config = dict(
    intermediate_size=512,
    tie_word_embeddings=False,
    beta2=0.95,
    weight_decay=0.15,
    batch_tokens=32768,
    train_tokens=145600000,
    dataset='wikipedia_en',
)
Each number is 128 + 32 x the weight over its row's rms, rounded and kept within 0 to 255. Layers, rows and columns count from 0. Numbers have three digits each. The size before them is the row's rms in percent of the matrix's.

# layer 7 MLP gate, 512x192, rms 0.0807, rows 11-59, columns 0-95
097:136089131103142122140170168132132164139118168090149129156090061153097133123085129197114112203168139129116086098118075144170108221137201160125139120139134151101114144086096075176127113109066087154098119086163140101139132110116145160115143122133123149126188153122070137180142104147057092083
102:129162171210092117115165134153141121141096087121109133121101124128118156140099063090100161176139142110137124148113112116163118123148146167147153053078164164141145159119176125133167077147112114121097149148114192099109107096133126139093123115102126140192098103178126163105160113173106138117
104:125176154145090084107163155122144177127134146199150154123124141116192122107147155116114133154081149141148121182113126118142109088102162112116083133124109134113113135090146096149091084117137177139140112137088107112092107125108098095121169103165069109222177074128149146121149170150167162125
094:111098126120091143118092143138132125164137179130104103094098090114141158116094146090119154075127092212091140111185133075116136172148101078108147146164132121161172032159173156134083177058111154126116173065095068113099109128121115128107120091059099132143074085105123126194132177118126148154
098:116185154097134101126152151091194123107189121098145104095072127152174117167142139129199104126096123110117118154122138112117206174108131117180208081132122076126144173147089117084155178142112088145119136131087116151111135084082110165066085114174131079107139136137071099121137135141175073114
098:108125166092126130132190140119138210101098093098114124166131092118131105137125124110137113137182091165170107128124150147106112101126120134116175104074139146072168185113064157142134169088128181145126127104158065141164173121136053179121121106144116152142150080102082175143105105117115112098
095:141139117145118087029108171093162137118130104145146115214067171124110133082144166130104113156115108078103126121060138103170181088177097169056119129130163126121181113147085177183114170135125158154134133104123174147124068071112137108128143073158194140120142125076124100121213135167193106125
099:119154141100179157146060191122175127145084180130081123102156145110147133098131163171139151106114147181119082153102078115077119165090091089152097091145168173109119132180147091115131175163133086191111143099133107132122111152115111063131178072152151165101164092105131070091116100123165068085
103:141134145134122117064100139167100162180073105127169081113090075090060127093140126153080162076150107138119115133101109124109106172147133099113170169143136137103120138131174117174096150137127145150145150073151124091143131116132160113131182120168186114136162146115110125177078158136087123080
096:073132164096134125064107138126118158167040095099088148153069121109183231192153155172136164186148137170055077098100132139142138152178084137115114162121112125101139184114142078148133159091151158110097151140120123154086058068095154118114128128106102149121145124109077185131095111144104129107
101:101160137094088138132101150184120127091117151155106097094149122149156132131084119126116178086107122148070120179119192096171174138098082153171174093143121150184213111168150145156129147062122100158161088104117155115121074143111144105130208101101169115114130100141153140140114146117134082142
097:077104149151149107144184131177162164174135082095082075129127143092127151116142085113102154096169138137130125125078122144101101145174096143118106069201184125151138092110101087170128116142174141116055112161110128058097107115168105125136114125129180075135102132165162118142128082161126183153
101:110141123177149127142147140147149116150164143090198116133155145111111089090131157094098223132165117171093110102127096103109134113147135133123140065107170143146119157113133113160149089183152154115114118119106202143087113125135051192115100159204169130134072062080124133131123103140118120077
101:135118145176111143179092106149087130143128151145167141104071146151107075147139103153154125129174167091151075113162123147120156130130194180168106160122122126133172103125106111154151115137117143064103085088107162177131121155155129174101119107091097144188144083127126106105125150161155103053
093:163091142175123092214140131157117138135079131160160139086103095082065119105109103122125134130173182098165123123114089089120140155164078117075138096134121089180111144111130106207136123153113160146088115074137119105156087145147086101119046017142091139097134096108136166152150127098105105070
091:075095115141144132055172138147104102187140117135128151111180106186120082091128158154158189110125168133120105202154154104103120141113090119151111078155147112134173107193166176096130106113143120073123162093105153155091112118140144130125131068175124090103139097103159130118138109177132157106
110:169143162150147061107096145196064160113077070206147115108150106081142138159147114091103135145141126158119161121086118127141129194119129139173115070069150122150114157055088162177131128110140131114097126111149166099131159083190122153067131103132141079144187152150161127120147108117120127131
101:160151153199137148129123163124129097181141115100102035124128139103128103142130216116022166140113139099108141142067178130115133127142129153116157125141122136099140122131115132128176133134173136162108093131146148156070117121130125155170125125158116142184122073157147089117214172116116127107
103:130182132078124125090161068174122068211159138171100086178075133127055160165088157187174160139160193097187135156091154142184135062150129131083140133122112089151124170106090135111157102143114120148051138136086136170075152154155126122103132096128158100141122112066127075152146125122098149142
099:110162162084151160129132127138189147090140132178137055110086067118131199096115152083125117138180117098132111158147110153125169147158154158114186080099171141144172178112155165107120086067157136110164150124132113183114155102123106116074114060054205140148166146076131170181154105183143180158
100:082093127156134130168180092028143118125096140155117067101156146064114084095117102056104147116104143135143087114120123135147140134138160146184123113156244110160144121113165120137144116104109147129127070149165107099144135141149173131129150183140150148108130090157109167130149123193123145080
099:120112169150107127168098117153049156164103140097136102143069090124147161131128090149129127069115104136200141121160121185148112138176155157125163202151118099129109160101129156171127142105125126121109119141125104152152147114097132152087120189161162124200167112089096155092112121133109157133
097:157138121150101045111090124102115101079110123180180113109141174091094148100119105110160124092151133077120151097081152075114133092106130132076111081119107156146151128121090121187095110125125177145109102135066066144155104100170159167159136094162096145112144108133098073122228078113133167163
096:103107131072076152161101121086154159186124118164154109141176071126041117125060114156099086171144130090149124173124120141145091133141142152114126156139197060106186172121102147115165151090166139102121143137181150178123136089088100164122113153096167087105176135142153156173116134124168131157
101:086122153154071154121141116145137145109183132159076164092113143153111149158158133134149169137148191152142141120123122059146097127111112085125101128085109104128071117123095110134138110113129113146128121162104181092099117137185076183134081079105101098127066121092100106098136134109158137079
106:081125158148092111117113163123125142134082161154119073176139117137052122076169118136115083140157094163177111110201168132093160123131144180076147079125067116107153154076125164096173152118183133158093119144170103095112074117131165133094141011130097178148130123099076149103177146166119099114
097:179159139106141100145154180090141111155138136105098105170130116153070172117130105096124154133128179142130159142117097115094158144103176097155177168087131114163131170109190145198135169055183164179109169109139164107115094145162117109088160151067063159167125158144073117103121164169149183126
094:125132147097079090193195103086145166118065124162070120057102122162107140177068148119113127115144114117182142144132128196173075141176117109088113161142105121143173146089100120138139149159142138104172070084150115145106109128130128124113098145124129120201137156146099099077154064130097148082
097:125178163125081094150102121128116115101106121187152122129138178114078130157092134174072164131162196128125084092137170081100090094136117172100170107122125101147173151119068107137114106148134115076096107086077109133109082118210130123165096095187061098120164124093165102096156122127106099070
109:168100151060139127095151138129174173130116149149141057095156138148137118113139126095114154122115158124114114135131120116038094102146132157121121080158138119162139117089074136181108118094172086103130140188117132136155137135183111139072175127083172087170178179123107097133170140115135131129
102:089124178181148106113095076123076061152137118139140142103099071143113143122122125100143160146115140118116070100193084061169138132107192148150115163121106077113147137140112100158169125116084119147082132077178130141129063094169090079101066146139131106132179115094134125112130128182091154158
096:130124139140105136140140104106096093111147106131042061113103075161122097085049123138122138122128105127169099118075119160126137129150096127052090168103130107136138118137174125173143117119178135133117114160047139096129065148147091165127137098162147057128126099079152083114185122173087126120
094:158118113054081153060127104106101096132167174172097107098116145154070132138124140210117147092077117137097197063153112123154141116125160138141153161117070126124133166086082133066132103130142131152124131147126126078122114144096100171079117131203076122161099145118173100147175139137134115156
110:091091175077142076093133169124132124158092164150165107140077123127109164097138121171135123075134158186130058115080138120174124114073126160121111088033092170139112126139153096147164075129119137151169116167112110128124147172108120153062130074106124140125080129128179098132153089143152088187
103:148087131139173152171125155077098187103136079070109152104138147101107111102084097087135133113130140114103126107089159138085083183157154113118159110157097111135122140117142089097095185039130123159116180160172135134111078157139152125110058120133175135121134125185092096211151175111068125130
101:136092148126121193115081088115136133138096116117163096121065177098139113059117084084089104078114094079075138064101133154154109163145192144112126130134141125142140130125118168114117135128107129077045067150114138083132123158154142172080094111132146139093174130139087120176122143153090064196
097:085167147131138180146043096083118141142084141112147157149096094165107116088096058211100111130099092217097166130124114091115144153081142148149141139122036109179117092166157117087141124147183164168148101164123100119108151114127190161113115096166085131107189114116131101189143116132054105152
102:072094140117108131068131152090147151109130093163106091108148117192135140105165165144060174162139163069061098147121137167165088125091107162125148062099140136116208134107102098140101111131163169119086110086112107091151125118116102170130135142137133137107132103069125065090111096132068065150
097:110165154104098108121105099171122120161147168122104110093111115154111136195085185091073115148154135114123176144125139155108116135075121134102081141064156157115164109073120172148081115122161153103178109168159083112080081106190086184107097087061088145155135138171185167150095090139140119101
101:113104132176148193127123187102168135153077114116113153132112107119100086183122150151100141149207182099126132099066180160142122139162139145157115177140075157091159168137068116178129098122100132173137138166165099100107142146142097136117155172138125092123129127040137147065150202151060126166
096:092105143061188127133138161184131106177121135105097136160170074096088157086124058146156147126076106143128148088152169072164109168135141079144168103113174144107167098067131110097128122111139162175118126171147129149115087144163140136102177085099131171130069123106108111128120138102144181113
097:113137145157110113175106127104097174131057156135147118041098158158133123114138143114111148125165152093123178077136097084129130129169105106150171110053150131199143069161115117143145161102086090151097113125134173121116114108137063133098166104099094111124147135129166097163172119104087143071
097:090145154106101131136080167113096101089138120158112148068100154108089036172134097153123192138150134084109112104121086140081067108120067103151147132116097114090161151135156101211132111173132111098112094156118150144114063083140107122132107078149057061125168119066151102106194100134167102104
097:159130156059121087117127096182105137152158098160081129129129162139176082151138130120079154110133151151184096160158055172132126153106136136137106112101104093189125164111145117129164118089174117127104160155141142055116158074130149192121151162156140170137169156170127110149110076145116070110
099:178157187104096114075055148199094177051076162154117092063111099124168162093106126136147150147130127127124139085139200147120153160143098167132169077105144126157139120080155184147145140138129094131129139119098143139055100140139153129073114100162143093150160121131153145162146185147131169128
095:120093141173095131154147042192145135176130138144089147208101129219145121134085097134114150164143148092137101185157097167053132115190123126114103148110111136121133133131133153101137095040123078118137093081112126139088124110091126068105116144160128097120105177094173129127101121068124112126
099:108102129132077125125182098205099190102143112096074138090132141150085088081080081132124187124166123131105080129104154160105100094173086153060110108142117135111109119114140075099157148123207126167087198168137118108114109113141119120137138114129153141151155106143155093139108149101158111086
098:109152148188114176100134134100133156114103167163154122137132152108136164074073116126149168036110097104107141139155140108085103128178147141086157124174135177155134142151092100132102152185125111089089113115073108137128130118209123148085101134125082125084119079115067186109096089157129160103
098:146141134120075123092125127161105150168124154100140133092164139149086076147106093135079166155122205096146080106150104057106093097077062133118135104102150114116127141105153145176182114172132145065150176134120119152096124108141139112144126073113155082146115158162186135149141100182141092141
# layer 7 MLP up, 512x192, rms 0.0792, rows 11-58, columns 0-95
098:153121107062112118191102183104040089157134109150110132154125099093098129083097128099123107136206157111193131135107095151130125136091125156079152119166104113145079101103160086170131095173147157118156061151115139090115091122078162111188114101126130089183076118180182108151155094087167119086
103:161174125159138214182119124086153149139159123161129105110104093140099116120162104143103165152105120109173173135112151082145111092146168153141137108106084110091115130117125101175127124141132128138048160209066167131065155160129069098127226191142143106099083108159078107154100140123156119177
099:091074112136107169124130227051155124154142164177127131132136133144104165116141077178112170115077126143094116109105137080158144119141106156136184174130121116098069131122135173117059130120116105159135129194141153106156153132153111148112057131078076139084060139073121154097107162153149108145
096:144117123151187143102047090115153111190114179133066108110085140103121103100179149174159122091171114169120125173165140096115144127080135116174150144165167193126097194161130155162092127196070104084083105114111172144175117149144137070158154123166119167157114149173128114145138093177107170111
100:146148134080133090133137129125114125099130136201142185173102120173088145133145098126187077136103156140087224110120109098082126087098105104117153133062178148133108083154170141128104141121166094051062110164151122120067145105157115146171081102139132130116149083132102119188111099132194136136
097:130134131144146103152158090102115120096117122116114094184173115109137124148142056146126163110099098167164103092123102168106125113124095174149096128114117103147157160101097148092117164186147164143065159084128135149218169133136209170144106122072082116170129164144069190157045099042094105077
095:139123103105128104141087138095152111157113116131160099217125157118087107094117152109112094137176134146136103130146092133080120120138157131031139170189130168119140108132143155136116142059096172195169143142143141126105068131149100106189103117097138123142080105114120109121190148143190106170
099:161073118077123102134119134100098103121181151138107119107122151097137121147151182149193102142073154169091168142195138126043116178100075136138088103115140139117166165153096162113116166093150092077152129118146153112090137144148122186136094094141131119111118126128167112130097086141147065140
098:160110110103180100138145153115110148098141119157085092129186103156123084104122152127128117141099082131144092176104077161122154135171157111109150123133166141114155063124155198149130129154115075161150112127082144108071172138191151073125078193068034107109153164148150092130152087121114082167
096:159126094118164132111062159112157110130121109161116115115164105115100054090095163111072082086113116158130078124109131094117162182094151137163152158101122096154122088143143133092109193099148151203142111160132143108220094164072135115149133098103175141125135154143111144126105060146131141096
100:141157120122096149160145124134092183149071069128156143148144092085143132143158153112099095184149115148122135096111127184090107165126162100085157106145113109118075067138116096096112120101124132111062118076113130146114120080140062154106114103164096137155132094124089127135091091094103116145
100:115113129137082152106176061133126146160091129176113093143084143147118169115123118079146090124156101108129188152078201111112135094121126129120154175128107108133091117112189162097063100069144177181115140117136106184119134108087190112107082123210102131125137099142161160147124118093122064128
098:143114127179205099131150160085123130128101101153126103109107166132168174142137143149129125142077094169101156115179139165143092117141139095176162116140116130164082123126147122165111103101170071078096197186128163147133101118118098140106082130133109142151102086166112111161146171113118086144
101:087122123116165130113124133101089153088150152093139085160102079199150090083118098144136099086169130076161107071197133166137242098150124129138146130113107138112152091157154162060154143106131152126116170174163145129152092162127168135082117090098063147122091146128090055101203164169132119077
097:124195119068127157140066164069166185139127165156043073062196126147152126137158166134114176146116069115177136215153053083135110160133174152147149120141151175137133167158137118121115119135139090166129164121096115154094152101138149147168112171100161131107133117107116096198127174114101114143
094:156126128202134156153177206117121124127141150135143116129165175141100050142088169151144158116191145128165144086165134140164115237106200143164172134140122103133171148099157117150115150111104140134159122128148076093119112161073078151123148184084158144134139142128111208122126079132132145144
103:141107126097183150088126169083142137129130183154124145151119145126058096133153084123059146167107089116147109136111188063138117057170135106125072121131094085116072222135115137135111138165136115094107153114165182179096110157124088107120094156110171113124155155122146162186160130111052096053
105:118190129153154116223133117133186104075133077078131115116117195141133175153153143157132124122133156126103145173140154114109132098074199153108105104067130111174103124142133104180094185117089157137106104132154103120135124168153152128132126137129161091109099102166159178154049143150116122135
104:155076144143151115189112144132185155171064135164095071091168198153221170105182074110177110105151112155149156128143125160118135040180115153154162086151084136165139134122128135138167066105120115139126143097144115087148114141113111121150124182158151100143140122138158114120120163131133166147
096:137098168154138128161120140117121093110123161134099070164121134157113162128124157103134116129168139177177132126152097118211111121161172199142072121136094130106134157103219100127123090102162067161155121169131110194124119088074156089103148131115167118159119119090072081160146124126138114137
102:144191131110145163133132174147094180172138159089125165058115114117144154170158117097169086095125164132131054106110141089130082158103190131117128120101183098089107129107138164140101141088114139124119119136067147103106117143176116127174081116066176148127150189119083149115091232104177111107
103:113153121155169131145071125179128094119051147136109225114134146074182108147094112206094166085129134106097163066149128109156175141127099161089172110140160122150151086170050155134150102079143194106153111130146154107066116074126151117080110112131100160092109147190170067162093108130068125079
095:188125132134120128093116149104166126142112129156146104135079146109129184141166110143137148103137110152166116127143112107149125140119102169100129141183098168094132158155150060148175081074185124192068057149095153190137116149149103156151094127192155182120117146135158108125123142113153083123
099:153087127112167097138138174096151036074095120109096095102088145139114104091154139074106117175114120109153125132180119119128134123118127139156133164132156113194139155156199173132150173177151140144116148100145106140153157107104160121104076075138063156128065085105060097179146158143109149079
100:092125099117167127134062139156118100098120136100073169147144101134010170119110100156114077127143090085104108097163109156166136074154156124097115131115174071126174097110122147120084128132191156187105164109123073155127074122077128063097092120088129094113097139137173190166095106140085097104
103:101130159178151126116134117188079086099187114118108130138086142173155077091148128142157143132158165155093159124188182128124146119106168171179108086111106194091113109122197217131181117086143059088095103137114098102133133143142167134092105153144167136119151150143188179199111173141108161151
098:143126153120175097119116097170131123135113117147114135143177108147083141137146124056119179109129099109187095120158076076084122126056115106118130102108129060105115097139098099212143128139107144085104153119137131084118138209069073076129114094113218107112152172153130098075111149133084156086
101:163228120102124141141110120198150102066121172110119087086122132121169117094137136081126123140140155090111110140084079097089150218137127142114146106162177166116131073175184143151090074124096093122126186147087117184121136097171105129107102096171112122139129107175131115175098160119099149147
097:106064138102088125122088138096108075150115166133126149116097111129195109146148137158103151118119106128144113111122126127131153110154126119142101157107148066096130124167077177147093065142134101080136100131127172130084147209120164156141135223101096092149099103116137132112082138077103092079
101:145182128115119153088123143129126176116137149133078167127158166156143153139169151090106041051173111155120083112155124155149144158059175168163088076145160087052164134103131115078095109072116146101129092104109093136184113112127190126133168148098101138113115135145085136120138132125145109132
099:114124097175114199102134131125176123162138091167127088159166118058200075144145187118125113169092090135126105129157080166115086119171176120140103147126165170149183123103091196113133106140175135136107155142112198160133100086124116099169123125128125150133152121148102127093139135129093125142
103:066103124121097106187089119156139114136132115144142150177130113115176151132120134118107104139145170114121077153115063137176165162190082194123144119105160150135169113118177177111165130082139192082119149134153082085059063194114119164115135128193150136119160126126182122093099072158085088144
095:140170113106103080134117107125061164111135100144142135107173094065128054135153154160138166141117136060166196071114149166176136138158222092140197115131166128105109093085147127145064081115148099124143128144110185104130105071148140142136139122163087160085099112098130108126116128145101134119
105:124120166116141081135120120122139155084199126091136095181174158149143156125141140063162117133116120190141101163130105104099049119115112135111170167150172076180061128176103194122153120136121121125154110163149118158187066139058100148154135136141149127141138169147085082178147091116158176117
102:113131135133142172112180170181114119128163117155193071125099142167119198130106110131107107135141078095156140104063109141155190152097121105142125142152125140144068105215143107120123148137114107138156166084110194162112073171133092124147087116159137206162094118102170119174155141116121106160
099:152139135120155095130136138101094079139137087146139132133152129167144128134082153143175125158140153189083104131130124121122084122115117104124138160116166061153123184071064138102255095149088163078145154169163153142142102133131169125085097106119119151131161089104106099104153138109134086137
096:191135167067132123135111096141155159120116127116090166123125139157169127152178099173092139107106139173147129120151174135124146116040154173151141160131122049123155115135137096182113125101124115097124155135151133157148185197109187144174124129099178134160117186062135145145161151097121074135
092:179126148101138137118098096156103116118146145188083133099171142112117125141142129055140079122177171139125182142168106133133126161169142121140144106104159075138163147122122154131114133117161104109152136114175089155109108134159127139128096127074194108152062184119132136195147175100136091116
095:111142116103131114149124130148190186163157171101143155082150166141080155154123184152131086160129159086076127069136118125128174106134114137153150057142115140139128125137169155130050163132116137132119131126137128112120103159148138206124112131104078066128128085129133169153057159102167114162
104:100120123129094113099102117109101168149134095177141055120103133110067147115131140127103170130168163146107117134143113120161115020134146049151211158149092128115102138091078136118147123144046120186150105102153123193089080095125127180111125087098147142166168106114147175129105133126128085165
102:107153093158097123135120150101169095121111118080119100143103142144206093147082167170182130183143159105130143126133091134149084135155115127141101163132133119110129134095114162121018165107177142075172181116128167144134130118012106135098116168170137157133145106079126053123101130144095124088
096:162136093164131148085163116145110142092044124135131142068115143062130115158118123140153087126135135112155115144060179099152102065126097025116136127103137096171084069155156125166161070123097114136126138158157164066070148073138134075124132102140119108106165110100153200066126111161158099151
099:117059108133173145060089160134149161230143096120106121125122143176048137115106087056183098125112100081126132132153090094133120170113134190160120125132149151196145126136133117116132112132076135073128136129145138126098156159145139091151152144138117115116092083167150101155106165101124087198
100:078097165093119051114064190156168175118135155120128131128105137093135153137105161182173176219146129109080080096130080094112064151123116147142189135082146102133172096163107168126104136117176154118076106142157145152056124122090130120122133137098178091148127107111123173148091097110133132146
098:126137133153151108105119147092137111177234145157219143179150141149145113153208163064109087110120154177115139149188106090084176056130122132105086144161123148136151072154085087131117085072104116103189110199161121167164099130143066103179153105185128098133140128127105182110154124164127094130
100:146096151137142120181166125120148116137092104096162117129110162098089166131138133141121139130111182095132140096162085161079120084088164152111089131084139112155145187063160139132087112071094096173101131091134176183095140114127120190171135108136151099128088042106089124102121085118146095088
098:117103141140127130115138061136095190065114108151101117146127124100105157113113094125124148168191113075154171111179135167150170089082085125150139176089142198127130115093179106111160071122127127151113117180149143091147082130111181149090146140125137100117103178112126158099095108158150162141
102:158054153132150166102119140139165171182123112070111085164158070147170087069150109152106157129175067139122083079139176128116181112089047050149113099125096106153145103137106104112194147125151121185144079132130141118182133163117125178143118113057217157150069118133107096137129133135108096140
# layer 7 MLP down (transposed), 512x192, rms 0.0771, rows 11-58, columns 0-95
098:084089165213076085128121071136131118121091160141114129149150100121150110152132177089193106149082141158132168151144167118149144118142154080119095154096120118124112130142142084149121114170099137122182069152163132118153124160069129090127163132113086102106136188090115183104136075144090123096
104:193124140119153152172149103166142139135187144149079089095153148098125160089113101097140155174124108114061126106076091195111083119088081165095112138078123152121110132163095116070151120163132113130117088150117115130119149141137119155167128095137155106156113156128077101086181162110153185085
100:101140255123189117155198129180113134087073153176137122095079125155143131142117097085137090140127127095140164122120084163110141126140092138067155191116147102153146132183106071157210126109109107142140106111084172099142057156125145183090126089173143107137134131099105133120150133111131153114
100:104178126074093137110129160077130117174108126134149122115102018141154193137148105093085117162087105116129112210102168109131171115111137090079068119096113169109156096149146106185153138117113144135123168114101140121146148115104145173054094121146143131089091144097136110067134194067124101129
099:137041082102099129117111145155175139172093143184129149149124144132054145120104179138116149129107094118144061156168103119121131139153080135098092152140087107042120113158097072193162099126126187176188164146117137112104113099143126145131098130106157123118090086165131052194093124170142150198
097:170129111116124126151117142154126084127129124153118119122219102145128103106115077159178096153133134103148154186098141122123140105125162104108096142147160106062136110147133105133141118148146162065220156151112170084118106153149138138146134113137118107151133116098131115058083142179141108128
092:137083023135125199172167058165159139095126129142107172074142132121126142202128136139126118157132101157139142116158128157109138090118180170148167133131118130059085126094100092107109074125164106134095140136144130116127176127138104118128131126155095117068131140126138135057106117065106108148
098:105144058117110142156110123138091165157127115134087072123145152143138129138165099122134108090135105132117119138046131216094175134117103123064150144130158093118125132146158126132118111095110123148150143102071132156140117133141113079055214095148127104053103139105073182119086125146186085148
101:089101200160180108119096106106091109129107134107095141065124214125149143178088144108154166102106110127088106127156120165065111112144124118158123130102065157145103129117110096170132159153164174134143100139180119124094133094121129126172127105156124135116133102147145154182128127024128107123
098:132131203105128035138125105092124156114118177112118187149142129069130160190113136156043139115112068123108127132147173164135115208146107104128153122167110124149078128154131125109145131190133121124188198102146089124158107144146140091153129198145163167134134135074146148112177109134081120155
100:087201141157127156129194127139118162142117122097114093088129135114157162063151133146154087089189224139123099090080112057164148149134144062154151123103162135129167151119139100182143147110135171168134171147169127095150077179117181115120146099135151086213129111101102125156120115125132113148
101:097149042149151084114171125142155173122149118147076129089171154109116142130177095094167123104112134154151160095148156119130114126103136180104148137171165186134131102111179101070172090202106122147118081129140129134131097116109092140089119131100091159159128156125147174111073128176133120113
098:122094240153139130074130068115181149149104141152103115115158109145118120144106149141175131081117126110127121155156118091094160115160160128143107116138151110156132082148169096078115129174166148140141069078108118167056136127147167162154129114141163120166115165115081134139095091093128137126
101:104140091114088105106143175116078140098125145118137136138142151109098140131127108106116084088146101141188091103145114162141175099159175120118179178121145121164177091134129077114105105102134128149162172119161103113140192080129138144069171132117141086187127120126147104159095156128144108141
096:154126191126030090150163129158118122042061127153125166075046130187128113162104104196145100127127141125091150184132120099157116108185152130143094154186182136124123131139140148162166084205151165211143123154125115128168098087109103142099127093170121163127147089096117167149122186137105152116
094:126141110075108106102123136134125125114128074136169129135109100131078105106141144136145132025185093068184113172088119085140142136161084081072127136129158134145141133139113135097109108149153202144059123180118127130100070105118133156180154141139100115127069136136136080105106124081119132083
103:152121105129102111131160054174126127176185171148110130174162136175120111062187103123165145127093160143141120144094142128188137111127160123115152136126120155156123130140152155158129104142143101114090102175137162106134154177182086163066181111161107100118141121109159141150136096098108087147
103:166155221112125166107165128129067083082115112150136149095178117086115119114167157160134150083111093095091134088160159106134129150104154122107119131133163138120125113091085142109182174147109056123141196115093073109083123142097113091125148155207152074131200115122084143121071143109101175103
103:141178102143142132084189134144151126110190141100112095130152129177098192112058165164135177115136152144073103111180099088146126101152115142157137036083106148072128104171074112128089143105221074086105117082097088175150055102124132157110093140134120186111145143130119101128090108152172082182
097:137166061150153167178100139126152143089139113095136164167113139079138115201106140052117110127104122132119156120119115147156108160108180116161132115144147176047174094089124114154143113056114152066131118125103129178137083161159131153141132144098199155138128115082143138131121101175108089115
100:134100139142099100104103110118142118157083146162110138110063107102128078163128134199084127130118120078092144160094131091176148101129104108118069052150162089181144118170133095165113174172138135156241156130108166101107167170171117111131117164104089126184132190115125108085106144165132085088
102:124116203147139134160116168134118185105168076068136120119149094177165117099150147113166134112138085120089140130095118122140094157081102141129181112120136133078164140087114132110140095090048111085091092101078120063128138107127166112176131142138129085176107137148140054181103137184102168104
092:125084066151153135102103120137103118051095140133165103105188120165159069154086144134062119178116091088086141155135115166080102146156121076121149201057156091133160148134113185115102169184109117106131144145119135125138157074162084074127108147076128133100135110170124180017136098088142095174
100:125149161140138139121118139089107131093175099152129171127147104157129135113130132104074097125119144160123119213136119187141168106148094130061120127133139192132113166134122099157073087171155091083088083151095077086141081126118099138192170059118103144107129096161141138130113093123138158134
098:144119206144118160107109118113161179079103107137196135093124145128151151102078123129118214179123140160190147189179112218090099134148173177048154140110157138115113151159093187146162113111133112106124144172132134126130101142192105140120152101094079133193120132157164143126153137112137136117
101:132138079181121150128112133161155084153124132113138141163118114043170108138178164148105096131111109157125111075089147149142127199162076160193132171133122155122093158130123163073160111120109108150137140152162153129122095090053137133062080124118112142176130179090150149040179091151130118106
099:105111138146140134121126171136108112132089066095140141176144053133129074092084172144139118181175122098175099128152168088107083140157099130145186070136138092126120146148084171080154114117153175123116091130073117152096162126164148117156108085143117142155191146141185164123177159075166068127
096:060139185167099221121158107135063106177114139130125094093088130103122194104074137128061127134085168085150059162136093144101140126122107172109130185153130158135098072148134124141145160160148104152162129128186122151090159090163102165148101087129134107149152109161138100126133135097157106145
098:131170122133113118116095102105142072105135108130132127117136130167170123113117146154156123142182234117102120135120140074127166099160093089149071129169061118098106146108103155120131160096161147093147140131103174132167076114171094173197138133097081106141115168132196139166163137101143092098
101:131143142162144162126146111064152104154134114123088152161139137146108141108148189163151141085107162113120085152181157156118151116071206212072129132140089122155179090116191123121158115127117148075180213089083093133131125154092091136170216128133089085102135123101145137126086151123086121114
101:133093233153051156119132115150103072121146082119176141049200154160142112112167151176117107138105107127120087136086159120122143115083204089146139051148100158140115143122145100088043156170071140086145111128126157152163126107115172138099156115141179129168124226112112185113152096093159138096
101:094124000162154129085113159189123076102142182122120145100047103130119108183169117123086142161151127127115164130132128113120131207149116192094160070135106155074101151109112144133123064081123162149158122093115156132142105140106108138134139165201133105111118183101174138119183172130049098123
096:075177115059164134077118137116139142082160143139070066155083145143129157091194139126142114101077087191155175154137122156158074122065133121110125173093106142152115131146116102193088191116139114152106115129064082180085165176143076065124115093178122135151145103130115182091148061112094127102
105:113114141154117121092141159074133091082154166113172174098123156148045124204164104115145088120115122149099166066131155134160146105184137139144113148098143166132152177099174081161086178113160124183085140069120162117117073054135116150184135106150061135114107139123148153161156125098151137142
100:201149113147105194102148093127151121107176123073120129131117115112098128082134096104162129098099098099124083112148088144115177100184152087151132151143175128091102189121117148051128211124159139129120182118128117219154144111087132152098120101176133141112118150128116072162127167113168146096
098:064132176142123133136084161115126080097121132117124118136142193088174146100131089118068145126122112113162107126189112126169055133130110126189125094145160148131209154084120059131145062158079106154111108077120121108123077169091064149093122149168166150081116116127121121091115075132113050113
095:082124053150120193111124099115157142087101094138128094155171136152171139129167096075090159071070042122142095105121151146133144150167120076107148128072128165131094153146166083144112096129089146174194143111130133134062089169169118129138113146205079140102125114082197073152152167087149119119
090:170131163121151195086173134173117100176101091129188120128125111178152115135087113118110112195164136148124127132124079114122095121153101115172096166190082101176139116148107139151173076170071127132110112118200131183136168077089127094116143120132173109167170136108117129115172086168102158133
093:139151028161152176107143109083162150154077121190116172139140200107124130106126063112182162129147044122150149121132067175157121104075149166151081137089150114138115102158123117102113117110135094146068146171168085123219147109113148132143138118092121143089150139112081098119126112111062137129
102:116074103113102125133134095082180176153076163093103092092112202101118155132137139105216188094154178119088191106150117160092107127113160173097142127107098126118161117118129178102109117145146105163117138121180106125123129110092132144161195138096122134098073095132116118105090138109166123185
102:121147166130144127147172113098078107151134122100099137110118120104130196113140180109059142098157138119145087142142120153091202219070135174087098110116102173111176164128118088153146151116044120094130059118090117115126177128145165102179122120112146148135177103139119179177065149131122146061
098:142142214099166157123158098124151152082132161131174122120166153139202146142125098119152058183172065146217110147119110130102120136111141132085156136104106095135195101132157120120104137133178112126078117153157067157158111111113106143046168171083153138201120048087119115096101095133113130160
098:083090133162100179163163132094113134102139085116171070087070113093129176108092148110144193115095094123136113133120135168107147160112112059143085111086056111089113130134173167128096072150111070068091159134136153098063088188105153088116079113139132128097159113165109185110140138199107144168
101:149114110042113185054128073150112086119166081149162119154167134113159099103210093130079115154139124129199114150161141156168117149142122112124133075143141140077124137087151118149141130092179046215109099154121104062153127141083160140159132106163116136068136120107107138152144106144108089168
100:159101128150090122151189178118135127134124166169172081101058140115170128153118162165079129091086187129120135090116154103069126115096064081198131132140145102161109128149104138138100123062138147109097121185119170170149097119123104125118098135172124146158108140142091156122114141176100126128
098:113076141173125143119194139155084157186162115123137149079125093160098120141157095149107111184134149055072162144124084137122189077048171158178141134136136069145133111174149116127081138169184152086167139133095123081167104140083162139084152105131167117182101125139137121132118080174159192129
097:104147186121143119147103077181086103114138159106139103142130103096122086124141110130129177138137130216135051190114183144135173107141111175114163121111131207075094087146158120120099084134109127100154136132140105153148152128118108178147113131052098072068170189110144152102100158135180137096
102:104077166173090113132177124106120098119088212127167187132094096131170104148075141148111173084129184119142119170066171101148072116121112143049122149104124149190100078093146104154110179145130124083144160131136182091106076109139145150104138089133113145085125133132165125161083122118124099113